Weights of a small GPT-style language model, trained from scratch on English Wikipedia.
Training: a variant of Muon for these matrices, 355M tokens.
Each number is 128 + 32 x the weight over its row's rms, rounded and kept within 0 to 255. Layers, rows and columns count from 0. Numbers have three digits each. The size before them is the row's rms in percent of the matrix's.

# up: layer 3 MLP up, 1024x384, rms 0.0635, rows 714-799, columns 48-95
# down: layer 3 MLP down (transposed), 1024x384, rms 0.0623, rows 714-799, columns 48-95
# gate: layer 3 MLP gate, 1024x384, rms 0.0635, rows 715-799, columns 48-95
up714 104:143104087172099122072122184134116056155106111164102138140115167084156150109132155119129098127136079101138084144083104080117138099148126149200146
down714 111:189121168111172140207158195130099172118102133181094090175109166159111103104148088143159138077142103090097114179125126160049170134142124117114144
gate715 101:122144094177143124182177150170092097129141132138167050167138111100133062118113150127082130158099128120151108146109100094093066096126161112104109
up715 107:115112129166175131133088091133099191116137061079070115145128109103148207059119102127148087056160117141093110080132153188135158154195102147139090
down715 102:131123128106170082126116182110169171145179135144058107142133123139101169165096198121105184093132121134116116134175102116066137155167172086091156
gate716 101:122072093097078171085112154141103118144117101163113074103146153123091165146138096112132131113159174139116172089176091107108125144129148082148103
up716 102:135125169111110170176093123139109076109039191104091098158107151135148148043102206158104154080173109194087083118163117086207118108098166132170058
down716 106:114126147110078157129135109122138140130187138065124093062110135155115166107133166121088117140109132101139178146128059154124130127111092109153073
gate717 102:147075181103145133121140118153126139140178111121160124146121184095140096133138150122142143137116116085128119158091182136145118048171112092083075
up717 093:042213139147100120127152103099137123158114108157101104162067105190098152155177123177112130150141172154149105091168100133144092116121068109177161
down717 088:087125129164128110129123120105157156133184144164144150081067189060110176197093185142128204192125117137099178150132131190184118065139112105076174
gate718 102:118092106141093141157143125152103094176179141148140134173149097144082114162124129103089150121135098113158177155088157121119135055130175169111125
up718 105:144070090140109123122092129176188033112154138138119138208162146092059088181147176092079126104127134077114129169127186131096089096137109148157178
down718 097:177135045105129095084091123132159064132163082078140111118118144102089110146107127071074068139169116083104107130105153188107099100084149120176168
gate719 106:132159158128114160082136130143109128088100213166092133182159160100084123118089057132120149077174172110124163115120085111110153193165178140102070
up719 101:116141097107129158096105106113108110102110126153133210138110136161118156110172089151147129142160126149105117104144116210086102166094121144146097
down719 108:159133154127164101172123095113130134112146140137127142166187135139155146113118132083143082122175189085150169130145094134118157088208139106041147
gate720 101:118145111157186121107138109144094152156086050067153104095075138104145148147091140113130175125120112153102129146188185125131141096126151142107141
up720 099:153114072145167133165112107135136097118153114140142074112075145084106086204064131093151148113154106125167133158131117115064163134112126122139142
down720 096:073123130154130217161083140140111106107138139136133091129188116168106148124078191116109146125080149112204136095209161149128151100132152103091092
gate721 089:137141134099155077185124156166129135126146174105158098135115123110137176102141142102065109130106114082140089150137167072109146112119112073126128
up721 089:107181084173099099101161128127128126120084107144093136113106142101201080144105078109138118118140113158172154106200119166120086116162135119092111
down721 099:088114152106175178118165113134077161135161104106132087182131147153136157155128148186091110109086140111131129118065091096068183109093134197161130
gate722 107:129114139146084078197120106088120143137072128083161128164088117093111115167175147154072128182133109150086177165157105103052156150147107176132136
up722 096:148110137163083088126124188128146101153193146137098093165099114135147148152152159094201098120091143111119135162120129041164120121117162166158162
down722 101:127144157144194154170120091130146134135151116139130174158084083134186077093148121163129115122157081135158118190123160075078105157119105216109139
gate723 100:126155155097130171141101149204166133049120137110180144084113105130101114127088120156124144142108105118175160146074145125141124109111173112128141
up723 096:158155083202134118098141179124126082173115105120123121123137151117183118199157162149146131075114143194113169087157125125182153092177141114130111
down723 098:160139174123059122104085108114109136074111196120132119128085109118150084094134159200127070178139085141094148119139119178149140180116078147125147
gate724 103:154093086117139090097119149098109156096147144086129114149156153149180156037156115080132143164106105132128061070127129126142129080111116094116158
up724 107:135160143114108176120141090168099122105125174112124098179109111118160160156142132135147113181139048171200121164132081080130146165104098096100115
down724 102:117116135153180146149117082084137137109120158158161137073121116157066171130168064090143193221187116172147122108109095137160122107146117144163150
gate725 106:134141135157158080067142088122136172076108132074122123162037132114118172135110117098141102167146072068122108085150164109107142124173154222148129
up725 104:102121160122095163147092096117171069114052106128069123076096091090094107124107120159166086168171122142068082135191111108112187144124102161120148
down725 104:147116137156171127172132121130138155193131167137166116122171078126062117095118113105137109167152124162143102106135097130188152119153127124139101
gate726 099:083142118079084155113115110112135093071086156107112167141080098184141142117081129176077166134147151099129111055129123134172109139131074164127126
up726 098:124124118034104129095142121104230148114135146099093126194119146160142136121105114134119215126119152086127115118101151123154120092168076149138141
down726 097:122138134107092079142111105157236137121058123125131101107078148137078181125144191117065174084155135090089145094103245127159177098193147130062129
gate727 092:115167117136115182145101122114127176123093081072151149133163144172133113080115132111174176131118100140116115104113134158085139105116153181148110
up727 093:105080098117106148171095167134177063105128131095056121043078119108102108129109148151087117082089146109118129135156110122140162162080149079089164
down727 093:081088131152146077117158139164112101153138156106071118068113120078090140095140169103083114112135183100059114124140114112159123111079098115093149
gate728 091:131109115065168110151080115153207212154128103134164136127118081126139108120091151090115130103129127104101123127058131122111129081132160124162135
up728 096:147075090130142106107145117135167196134127098162133203106118134109131099107120092050155137093160122085113094109141109128147126118139132138120180
down728 098:104159151083054126187177065129112099149149110152182059092186146103137068087159128087162093106180098040110108138121148115128163108065115149088148
gate729 100:103139150143132122161136140117050169104151085061170147081074099120128097091119103115144187150122122149087149082176140172132119150109086169122102
up729 096:114123098059164076096170144094142097127180111206127073171129113150098154158162152144168090121105177128152165160180075165099151157155125119176137
down729 086:099079136174137168079120070169141082122165161106164126114145136094145093118135101118165086149099062167184134144108053137126131158115142087180169
gate730 102:206061124173144151075104141153093105123125119129122119132124123111079192124148143182151185109170142144127184182156093136186183131100138106138156
up730 098:036161130120149169089144162145133162094131088090130144098101140092132138125084123128125094117106130098070126123140119182128079123128095146076094
down730 098:088195122155163108124134145136114091167110119153151164107118116101135160119075131109109074171091158119120121126101161138119077090143144125131102
gate731 096:159118203143117190132115082188163144051201215139153175119118147166128184122127083131074141099146091139147136177144152115192130152139140123092169
up731 101:150103084150137114117059141122120164127103088132104090106138166139142117150127137108133139118165124108158155143131142121129083081076162117103194
down731 103:163115149153144114147165147084118127097124105142141071166125133132043063072132124126141119133092127178155078175190150098150104057068107163123127
gate732 096:172134092122138149169161128153088107071110211104157113098165112128107141148112066106133146107119135122134097142105132088176168142169088126079161
up732 100:140053158124112082078141069090092132145079083138127179141119168130082133130183176121084137116120114104094151124166116113102095062114139144151126
down732 086:129064108046138164126129124119109150068164067120111130096142138115199133186081117115087088133141172082119108099139163154140060086164156136187174
gate733 097:180124112137151092156058139164148134099143109152048082160223104108111192162111108124102162126143136156113100135159128141128101131109109089160128
up733 105:100160188123155131105152129083157166121129098108143143162056110130174190050143103142137143117093104109123092109092104169087116183147153162105165
down733 105:144104143099153138172166138113151103112118136138126136178115104111070106060129076106123092157164161081132134189091133128109127126088144161142139
gate734 101:181138148178156132108140141095118152143213078135100118133045096089105112090124155095083111120161099154100127160120076146134111135096074094153138
up734 103:146094135146124168090142087078117155115081113147116162114125063131176138143116109187116182132137116222129124089139171113124160139116121134150148
down734 110:133101121110149051185141134170135093134119173167135104138131193141130105133078140141150135120145165164164146142124094190150116136096108104125108
gate735 100:097177095110117046084182121151121122103171123128111139095101112152144204089119152138203154038133122121145104121130232129092140127066163135154154
up735 105:164087115142121123105092132152138126149173210163109140125104125136121169112106133125195108141093125158125118101102132171170108140166101091112152
down735 107:117134119101128134102138123137113196119154133073169109124104134132190144160096136112138150100120115056071108171136131108100165125088111086130117
gate736 102:117082088141166186060144096080186111074124077129150176041162096116164184108126086095183081132205131114113109105101135121090151134104138151126156
up736 103:066087051076122163099131101082146076087130144100171107124152142085154131141087118094132107158149159097180134189103084148174064109152166098145188
down736 096:118113155118165115068194150150083131110169090089104138188133150120131146102080132050162146114164197097107156132179071138126120059167123134130129
gate737 098:129088177132149090152161253130123117113198071074137134139131134087163122181139180106111139127068105109139092161092167127091100102125160100155087
up737 105:117117137140170138105027161119149162121127109164127160113192163141139115046047127114112156098147081125081178170116102188108099130078125158164166
down737 107:141171125134106109090143156112085089133086118077153148157131130108057156055075121139150119136122157165099143145090161122100138067094165125155130
gate738 098:215184081126144124152158145155138167105128112126145137176177055137107173110059156126079121137079101178112144077099115082170172078144081158057169
up738 092:077144167126119162156187174164133163116197165139149146124068170174142160132177167145139126128083197134093143098103186100157110163121138075138121
down738 100:119078095129171090136139098131096133118130077093132124123089100101147139153127108129168103091135062131126106204150146167115113067145111136107146
gate739 102:136161061069143102116148150130088150087181129129096060115191132126090160089142141107122100107151135111076203186118136091108109085079123135158126
up739 107:090140141091113137141117114108126159081150142107132166086215144156118165140075080104152092176157172193169115117122124102172157166132112108175145
down739 108:103117108157150172097150143167063139134104162125143139155087118070168087140132125098108137050154128126119138103105157101097053142094078119073150
gate740 103:138135123190170107158192105166122175081129195099148087207109174155153155072149107102117154159170103140097042150166134130141095179126127111143141
up740 112:152068092099148128168123108129153150188166163168126132149144148155134181147118092148131127090097092068140162152144168173101165158165149171137139
down740 111:131115130113097073168175142181107197117149179093137099102151141156107130071154108113109140135131159067149098135164118161132187128079137076157119
gate741 099:136092177143101120105167119035136142176085166127154067071159104114138205147162163105183120150057129106130141074105131112085118145101149096176070
up741 103:137153151133146146175148162082147101113112146115115134095143103126124120128120092168106102167140102131144130089159153153120058109106127107103110
down741 107:124157126112171115154131156090120065075145119120107188095104051095061086163097093061120148216193160139161129125089164126104088127142125082150136
gate742 104:129181114144097077133123148182100134110094190149172098166131143105108186134127148133123108112108123099126199147147152134215131096163112087105101
up742 100:123068084149093124104084126091141112160135171102166116111108154147137107185149158121145165168116096091138139163077110115114125114140137178154153
down742 101:150109135161098158116186115111163148117129180143091183159102096194112127091144080112134175171158177139141126085110142160117119137157133189106140
gate743 100:163125103121163095120128072177147159117140095092112130104156088080165122177130103121111109116092094126095125179091067097093166130163156100131129
up743 096:157145097157153147140129153168124063167152083153102109079154091111141144157158194165180048148125216124116138087076116124138090133059123101167140
down743 103:109141141053107115176087201184112147157114200119085081159159113141113142125189139096100116068135151085159146081096149115093133149156112142156097
gate744 105:128102149119109088163199192135131152173163157112150127140194115133178166137109150136133090073197136121100162076099168164113071147140104129147168
up744 101:145103141138138099093114104110095126113102099164111182142102127116123124106167153149107146159118165143081103076082065163158114125104153078141116
down744 105:120133139112122172103143128112154099143159089183074144102175113117096105148100116059112100096113078131174141182130187122101147126138101138084092
gate745 099:189074099082061179090105173048115115170113094109148149144153078097152144164138168136096142077119132082162141154098093081157097156093153098120091
up745 102:132131072129157101173143111147142124114157135218154121155153120150140158123148145106123200129116160166117162183076148130152210094128107073184130
down745 097:151135174155080134089129110069109141106187090160140152101126125158084190099157165135095113164159157106084150203071097087128083121139072111158134
gate746 097:172158168067113116129147140120117067148105132204124135114152126077129155120074135180148004174077142056103114071113160089108121132166074101129148
up746 100:116154137141152067103117128126147102101136154104106166080130118144088090120161135120144118174110077157122189100159110163119126105158144084090203
down746 100:047159096104115111100127141118152104118094178100134125178170104143106131143137149129193134191132077141103123121165133141142106161142188126204225
gate747 094:123193113059140132138185126119109173090201155209154154168111148134133148112150129115112117152120132141161094090154117125120131121095144129175112
up747 094:095106146166065142097167103131157131099145145098131151154172068135134197158103126177071081154122137129097117159085145135161130166189133112099064
down747 100:097109140074155105083214119146102147157077115136132152144106148101158150170127151158048118135079109142197146127114112169129175089128143121082139
gate748 102:157153157133126147104181161141133093119166116146121157135097120099172111150131108150113136084157146092090130090099079090101121072130153110157085
up748 101:120124052163148121084066168099115142153145097155102128148154098181172095129165175106160120114138128197115142143185180169145149129100133183113110
down748 104:132136144115109204052121174174143115103085111147118180095064097069142149168126129100084134107143122112074139083134154128158148143167177114126214
gate749 097:143192130091133121093111100115083171146125098139140142134110079106121104140145148134162187131092130140146171070119188175138117157133136147120141
up749 094:086125123079085116113094116162102132112164136100050130155106187074207168091089123103098092165134146172114147113080133138145153092115142109137099
down749 102:098140155108089116152200104114126122141131093106169173134149107107152210120153159127184119085187005100116065084155115134083110085174117128163092
gate750 093:096149160134118088122154122113174117125117114160145136119126124134094155133089162151127123111129136089126166079173119118120151139104150095152126
up750 096:086161105163066120175108196127064123175147168093094131119110072130113104167129135111119155121071113079125080102092124112065104117106112126141198
down750 096:153113136129142117149159155082138161129143051124095137099159120103161139174112149142095127086100108179092136102108144083103160132100160154111148
gate751 096:130115126148122102122095137133071124143145135090131091138152139111124130097125159153083105162111187121131113199111100087133119141089109102100176
up751 103:145156112158076109103071155144061115145196126070085124131131143111127104143121134144119137160138115178153078178138060102162091155121104070118136
down751 088:130135157081136153185144110054139112123125114128130089105158158128151101132113127113126080082154102105113061071169164091155152095091163117049119
gate752 106:113188112147108079061095101151140113162129090112116080177068119192153194084106050154119140152129148143111166125133117138171150113146095142138153
up752 105:150118110103153097110123086154102127106148113172106139174119121126134182155133107059121129122149103177142180140144100081140171144102048136112161
down752 101:103096137138154101050087093182120128147147121064118120094104099165193108092111106078106100116185131117100114129049136131136179082130096073067184
gate753 099:155147110140114144111241058185077077109111107156130110158144162129086127125137136083119132085180071113142097097166171122105133100178113116184133
up753 095:133083159191178122067082086105135115136095172071143176124128081164166136098157085089140123149123139139160145108123174176104201090152200142145163
down753 102:153066068094108133156202097115058129127139108152129077127126114196087137096161133061151112111218101101132127136189112138104080056196035133101157
gate754 099:128116127200086087084126097126118150124111195117132108160117140063084125091084130178104123170153110143100100154144164034114105132177127161132114
up754 101:102152149127146189136074132097096136062095089097153140122132138068132137078149104160143097130126133193134086180137098111134172115104141159171078
down754 104:148153100110130109176094080099136147075140104120179115106117083151130107099171160128145095152166099183176050147136143123150164133073126086132111
gate755 103:138182136114146167115135111134161158160152092140105096172113106145130104164158115108109138150142084134098115155118120099096167155145139134119090
up755 100:100106159083138149152172159149094135106114067133127099113143103112081081135191159170145182121069102108110102157181173099087093120209186100096122
down755 101:143144149079179194187128130125110112144165091132128156140106147130101131194160132146137111111133098140076116164131133177150093080101135128080156
gate756 098:141141141170136138129096116128134198129198117119118110162123158110116164070128104091065123052108138143164119146121105119158100097154137095132098
up756 100:145140140122115148143082115132110147156189135149104083222087217098165159158137080092122157122107113143120105172108122143142162109170132103105117
down756 096:169132109135098084101128146079110125120099065133181123109163155121135226125137142118090174117126149153104130162083171140180155135145134144133141
gate757 098:132147140105143088151129104140122129109146071135099117111140159099172153116094091093162173164110121106176140174139212121106173112135117139097115
up757 094:099144163129110160112046168162138181110127111108160155132174114185114133131092152098104115127079153135070088152080120121112138150125206164183179
down757 098:128134143113068141177100180164157125133131127125169158140136168101130143161139059109178152115089130112084098060141139097102044160149161129122148
gate758 094:143094165118144137173141092141108156128150147131128113127090140064077191058122113144097130078091118142172102184127142109148109109096133174083082
up758 093:132159142117098139136171082127152128116157072103122139150111094140120131051136094105159099085092154088131081088175053137187133109136092085083143
down758 102:121136169167196130076056076187164092105145140120188156111156129090051132092106132109145164096151091117140104078117162119052161110097152122100115
gate759 099:088152174100150123097148115092098081137124094155137152078147133125122140153106133165157090071157153142114180188165146150163101148161121090140137
up759 101:121130140152099152145131117133136146105129198128125105094125127118143126139117101141140131136124123081108148145107122119111131112101134101112143
down759 105:192106132133100138143106186093170129158124107098117126195075179149137119100137101102153133175108156130160137104186123094133179118123136168128175
gate760 096:135100118134140179062162111128157118097143114073110117135110140157130114064157156144159117099130084068103095143105145077172061096169174135114183
up760 096:123134129125145093091037147156189140103112146152134156000111082119109146104144148140099131134124203138154170042177095134155138182096156151140135
down760 103:097163140146166138078107119197138144095129156126050164055154129121131142100103124139158166112100165107146189103197085120144144115156159142122196
gate761 098:099058146165158195105153080142139175171163113072108144080123109117148188115101194115147094134110178135101119137131174125171136152115139110132175
up761 106:187144073113097103095113145155164152150182155090149065148174117095110133022178148141157169176129100139137118147132130105166116088108179152133111
down761 099:129131094094116155127167053164070168059101030087090162078064150139134117146092200110114134160133126096147151167085155133132170100158092153072149
gate762 096:138177121089146128171143167140157074179124124133139110154115168134109124118142124162115165158142104135124104115180172106100159078116125163153134
up762 095:089172150157135155179144140138111082093107117064137134157175146114152124097154090099156118164102111129101081095132125146079184100169102138147168
down762 092:141157113127095154176152100144147082137126103120113135159162215124093112071100145116076165120170086148130138158155180161086140097086169114130175
gate763 096:128087106105149094171120182151099084066134171140179158178108165082092149079111118149095038112105097111168107156120154106130091127134081138083046
up763 093:157207128161147131151136101087121109192153158088123140160122097097143141149077107124159139054111132118084074174119071189190109141069074126130143
down763 103:088120119131128145172137185125120098126164178103173129146122154118135123128138083135133151118108106082082054148158124098123077147123192134120089
gate764 100:119110151061167101104136160095065149144105117116185150123059148089128167124059094167159154091133123073107163113110169116057170111122096124079123
up764 101:123162127137201137133110113101117185095145155166159150127135196155092164102087167134162082105111112106116139101138099076145085144115160143134153
down764 107:159076157164092143138166134153112076209121165092061210131103038136191101123133108124094120107107107134112116176118153118096202118059133130080116
gate765 100:154160151071135125118114152151086173108173104111112089124112123076085087051082103125080165174093074133116131188133156122104183140102145133109129
up765 098:221141113101111104130090144131140095102087135161125159173199115172132141108180165129147144104138142093191134136098152116093134189123068118088094
down765 095:172093163133132142100142146143111130135106079115223129129133125125118133159108190059129150101124084122152159118141189121101083119129144144140160
gate766 105:136112156128149114179119128102091166124077106160091096090118141083136149129183162084160119149131152178069150117143175150117126166167146132125098
up766 108:120121096077077139158106158169176096126138086131174121156130187116156174175143128065128140137185149077140109109095131094146138144083141128038129
down766 107:134121104158138086080125146150124209125149088118093163111116128159130168120129114070139146178061120103143211179111123176135127080145142105107081
gate767 106:105072099164122127068181110174086176136130185158085042130093199117146127134167153208123109098121102108088173101172164135124126069113127056113085
up767 109:100086135159165144204163118141143098068097091062144211099151127049071126123152078158107044198119141174193068086140125154124133155149128098110107
down767 112:206134162153143091092146212125149148134095096128083186131135123128146079160145095153098104118167172150159054040150182104116113146111099128103120
gate768 113:181161137109101070090165094110141141090082177082108136156175162130142122055144118104111132106150132098147124059099136112101125108168090158128171
up768 107:167175137073145063136189140082168118126101145128138158183127166152115164082126053141101131121184147112117162073110128131121129130170052151128108
down768 088:083127076158162105126130099114155055115168139061120143142085157140155102187085186161098132118110125148156120172130116127136108172182134137148139
gate769 104:145088127155125124142124211087168191160142156150069113149136156083140124090199098118128081153110147175157176167125146128139147106149122188115120
up769 104:112189156118150180134187125111142122086096110147139132106181150106123202128074144160167110107136108030171120155152117113116105161132186131168147
down769 104:125156153125132139146186120051164106050106086176089122142176177083122126129148122161157067172162132102144115127176157133138093156100197215128171
gate770 102:130109113255104164119114128113134146141148102081183116202104142169132202141138085080122139121125166160115157132117081152120121107123147185131124
up770 105:129122143032134071165077105133189116142137114153110142102151110069091102141103128158106057211134107111132112117097106133130110164170165084122099
down770 099:097121128161112139124135147118121167124164154139166126172087145140088104145128152154133164069114163082198118110212126110121132149138089109145169
gate771 094:130090030115160152128127145118155148137186115155137115087127151098128115151156062150126112092156105111173134139146119132073109108147162128102095
up771 103:147123089121158143144145095111189142146120129137179110115127120076125133123138142119134140142121125113138142141157087110089061124166121070138105
down771 098:104113114118124124187156099134199113078129153107124146162147120102066148141156149148178064112133124139165115064109095084115154107145066133213121
gate772 096:115153137142114124153105124113153083141128057186109091107108117159107097160096142067052111139118158150144109096133144148125113096184186122097133
up772 101:189123069196161119110151078117133105132132137158129124072121129039123104111080131112106127123137149111174146110097216138138126146142152106139054
down772 103:139175146138046133144094151124123116129073076203082146151093158200074124111088140132169166134122133152104143151132126187135153150142139170103139
gate773 102:158088022099111080087186150097126154116107094092129119121086114090178143101148131162140137146102111117067167151140170140088160162096108160120119
up773 093:142102088118087159166188105143124157103188143162168090106127129137133104107126108151102160158132098134154143163135032101096125023119095170145106
down773 103:086143154165097151112129117117142143157147109141158117112145088110129150130109135123225126173135117130124179167096168085126121123155129090134115
gate774 106:161139163156110091174135123149139132069144095112079121097167067085158124079048159088166129174118097116133085154050157149159120132150174131172131
up774 107:150139138157129115146106138134134100096114113130121121120174104100141096118074139161152150222113144147141125153145128107214134138127101153108098
down774 097:069107102108095124101116122178123124126137143119139202113157076136129148144150081108145125125131094103159077119103153132096079170170093118165150
gate775 098:074095155139085094094126146120159159133170131182141120086135104073128167126103142074120125146129119121170095227116128134105162087084179149163167
up775 103:125137114161113124100170076082084179136125117113130154157157072127129124185092170083107153154155168143209092165154105171143098199084170157120159
down775 103:086135114163078153127088136153120169130146077097161134130113131091149144140140165075137086127154071100123186111194125143064080146210123173145132
gate776 099:122094080130095079061068134128182096139090096169132152119092140166116136125166132101152147103124154123139111188213100084100125137114140128074147
up776 105:127097057135137112134111162118099069127185185164157100218150189133151150097168088093118134138118119095201129187178129133172143102106090117123081
down776 101:096133124117140120098072183122093154138119086093153123169108124182098134153143144205127085116042193134157093102130122095113102079075190169117133
gate777 098:138118121106137138050111213186168092123083066118130098081165088158123152167154154113084116150122124154142127158120135124086133120156164157161140
up777 094:093178110168120097113146123163147136148125178150097078164142087102152126153125046047179135127145092164061115139099110088115124119095195184150088
down777 103:181124149120116098171113093129113114137095102093183127067162160051084153136149112060146102119129135109156158159157152164168139141142171113112092
gate778 096:145053172100088120111172058167092141167168161171143141125136149116139173167067123146108143162125174107090108151110055116097123091089140066192164
up778 104:107059114156104146121148132126079110119158146163174131140114127188168120121150089137119099088133176132109101116155089105093170129091228131176134
down778 103:135089130107078176137159117138140138179134123149185143189121152121173130146205109102128102192124131151160097121153169097124071051161103126148163
gate779 104:144121141083177177112148136098093130132170112113207135103096133144161162113132159054088070153149154092116129134064154148059132102113142114114144
up779 100:147147175100116080123089131108123157158110100130174102168150108115068109150206167161153180111146151104110135130180111131068156122080097141156143
down779 109:182168119157081121141110077080076070172103114089115150122156140139163163123127083119149119074093105189115091107162142126165107143094135143150133
gate780 096:101111156089112095140137128081163156110112137103112097098160168140131139142144088122106184152123133120111117097115150114133050108080064129109148
up780 091:109161121123164137144072113085155136101135147113134086075130109139106111132136114185134136117198137132129098110164072114113127105128138137123105
down780 100:118141151184123109053107107130162194094125164123182188154104136173135131098127101119054132107127185112158091149113156100182147101165111151099093
gate781 097:122153136126091165181180221195159109142153134152137187169104076080137134119164125170179132101150160074125182051130152115104140199141078106128167
up781 099:127138137127115083172125095095212151168120109100191085113068163116112134078119178091128133079141135106111047105138085186100092130089089172185141
down781 107:121149110152166122172115134151156183095140139156127119117124144162184112100103139086170145117153113079122155114144104165140118138083110121153131
gate782 101:098158100181135133134141156137154147165171105088141125163151084087087150074141152133138148148132166095086179130092137135139151156134154075124141
up782 101:144068143129162168166129074114106125079073103151119162129154172101209131122125077121089050130146130137087086118173143141158104084111142172132165
down782 099:078145132126114140154137157110136117118125102081111125127092096173110144055179068177121113181145173109145140113134205124137130121119135086108138
gate783 101:074153085106073155103189147175099128116155050099129095151129126134145187099139085148090152143162172119137160160089132117121140092011116107099154
up783 100:133136055185122157057111148168152117124126173175128143155120117078130102175159065102120125148143101113112115087129153121172159071124121102120111
down783 105:144169149112138105133157174132095135117123084126172123188177122128125152092180135147129108087139139112091132107089143202114073117091156120091110
gate784 100:148085100107077164159023131141113182160104108124122177121088163139112114151102186178109160152112126150160113126135193106141224112115163139199088
up784 100:169080155123098100087147087183105139099059112179107090091093187075145103124082183161080115117152148083178099120094124135117219144142164089097148
down784 099:149142138149089123070114168103152069115119101124103107129170153143105202134021067087116192124137106127116078107112139149083169144193131136183131
gate785 093:099164105132155138165152080110151115171138098110148161132089079129111132168160132096109115139100126119191182145139175131157128148149138099159158
up785 092:088177171170103130147138103134115161174160138146146149116095090147149132182226076106139128159138113113135095142177136060188188192179132136097162
down785 091:115167082116186173167202138154086151103074206173112061114109154112113125177165085149122107145068005143132121067093117117112161130116156128100109
gate786 096:099069147145123114103111108082093151102083141117129138103135184097129101100078122169072131187080096163082118136142180083129145154111147191118149
up786 100:069171108124204122162246069110086184084127169113141162111154105124142122090099138145162171085175156116160155113105107133092167135100097190116105
down786 097:142074174063073146197096150134154113156090161138094124120146095119065068147116057165144130116070100123144162123128174145119055140103224103127107
gate787 099:144173103142160133150118115146114117132169133143123154109180173139142106104117171134137162116126098100157140093102181122133110121141113109147058
up787 107:093153157135139141152156106161130135113154124136097110102083089136188100157194131077113140134068111075135138171124115199079093127143146104154141
down787 106:162124146160129153126158098129059080109108130169114113093083111068153147115143104125097110106097116135149137120084125173160087209152151089137094
gate788 095:098088138127141061146133130092085131189112115133073121126201082200171088137155138122151118133096135090089126083181168112159138181143200132170143
up788 095:146178120156100132118113121155154070140125114173116147157144123151131068144154090096185154067119169105142145116168129169080070147165158143102121
down788 090:128138167126109078093092069112118121162054174161075119124140122158122118128126171122123155102154099108093134106151118044139146144111134090111166
gate789 094:141149111112150098110105121094083123172074099206103198122112176089120083094193144156117134136154141130142131095146115072105089123109078125071104
up789 095:136096156140173148176091158113162134138155161154143125141085091077131116120115155082129136106096054192085084150132104199127105144134072161148183
down789 104:139142138135125144069180143144094083099177079170139131152105157076080101122138114126138182157141104086134147158125132075080139076116178119089133
gate790 104:164070117065128234131123114176127152104143148147108068129153117118156134089138157135150100172133118139103111106068102074171074136097125110122086
up790 103:111138121089140152112133137211149109152146127100123097080126112211153126152140187109156104107125096122160122150125117134140050102146103173128126
down790 103:058145137128122193117163135134162086175137112152075086129113111129104111123096115172116172095103117096150100120150127135097191138164096134209049
gate791 102:157123137108110183097139140062138131228171118097125132122123058125145151124186085131203181096106139138159130081062122134100137163144151088154115
up791 108:149157095087093133152112133092157103162114168129138119100086130183158127152118106161120008105145141141188135104121177147152118139119113148125121
down791 108:197206092127142133071103179125127113115158135121149160136063137065130087113153134137111131147079166127139155180091107105151112079085100149096172
gate792 101:156160119173136159152172121093113132143091141109150134142140189115135164119122059136133113073131169080129046149095130099180122168086126101092138
up792 098:126158156100101131181067156094127135152095098094059126125120146077119141114143145072166128108157073113123128112132139138104166103098109115136152
down792 102:136124159150000108158118080160146113102133121140078145120199146069160198145141150110154170097127163135091131101142082135207151152175102135111094
gate793 104:174116137142138078102139137077113154154160124188058154158124123122155153147096148116157064179169144107115191159200108062140121126107111116157102
up793 098:106107181115083089096074147122146160121127071167125091146119128123123090115182146144101127162114183113103115193142107134137147083077202086186097
down793 104:069121132120195176084081152118120128108171165123188061156090140118155125199106088125088182137137142181131164101122182155187152201185138124110142
gate794 096:102078147147131085147123163214164099107098072101137141113103188113118107108068104154151176114130117155132127110142200115083155115118137167114087
up794 093:133149087160148161105149115147147179177112103164125159076141086105159095173134098164135130139159149060137108142178114181140119152074140157130151
down794 096:174096122192151163177121170137131104105076145145134125069120105155112138113070082121125153096164075073118074119077114138180155179113120142124123
gate795 094:146153148132106092184165142135163093165090165146166149160118162154177164110074102119120182155103141115121136114085160136123144135097150090123102
up795 098:129120128098153092175186148142112126176167141118134174092100120135121110223106050122116181142129090143147119096081148106134140135089061143117082
down795 100:129165120141108121146134138136133102054121090140168156101153114107158148139147101121130175146156119141138154193122132076093125125090126105207136
gate796 105:159146083128113114104137128158146142136063166109185117169147095108141146160119137079093105111130156152140157170139125153112133130160064180145153
up796 106:110145141153188061140136147157203087103114185129117123138116096101144125128174151110134156136131168126166178075070153187146098093140188094120118
down796 105:097126126124130137149124038122134143142061147150134139121118118140126160161104139108149113188172151046086143147095203175133141056128121123141140
gate797 104:148124134148112133131105149089122079145174115116112104135110143118117163181135154165134111113119131121146167126159131051124147172083113062147151
up797 104:150165096111086125092128092124167114120129105123118139167065112085136126140150163166180128157139142118118133133161081091117122069155136046090115
down797 093:078072087175129125206131123143087158128096091123016100149128123135183066114114161078199182179124127164108111130135083104141077123164125114138130
gate798 091:085169036100135154115097170089179101130144104133103142108135123154149128147118144085094139129075068113135074126120118100138148157089084139083143
up798 100:117104165110097079151178053166125130111150112104192111125114141101111135113134154098108109093203105103120141199120102133162145143158097119214137
down798 092:140125129132141091126139072189083114131084121098182159147130074134122099055113178101127055124101133112113113142143133168108112176100132080132151
gate799 102:122090121123139143129130186134115067133154085083126163112137123127078095155134097142112171098073104143151147184104177102111076181230116091110104
up799 106:108109129150177121165197081083125173112091142145085103152129128034085151099124093130102146127188145057115089129127101153100135092074054177096166
down799 105:114118130173109079133084149167120065191120072143171109162139114123089113133081115145154146149127119170191086101144134111217081087159147110152138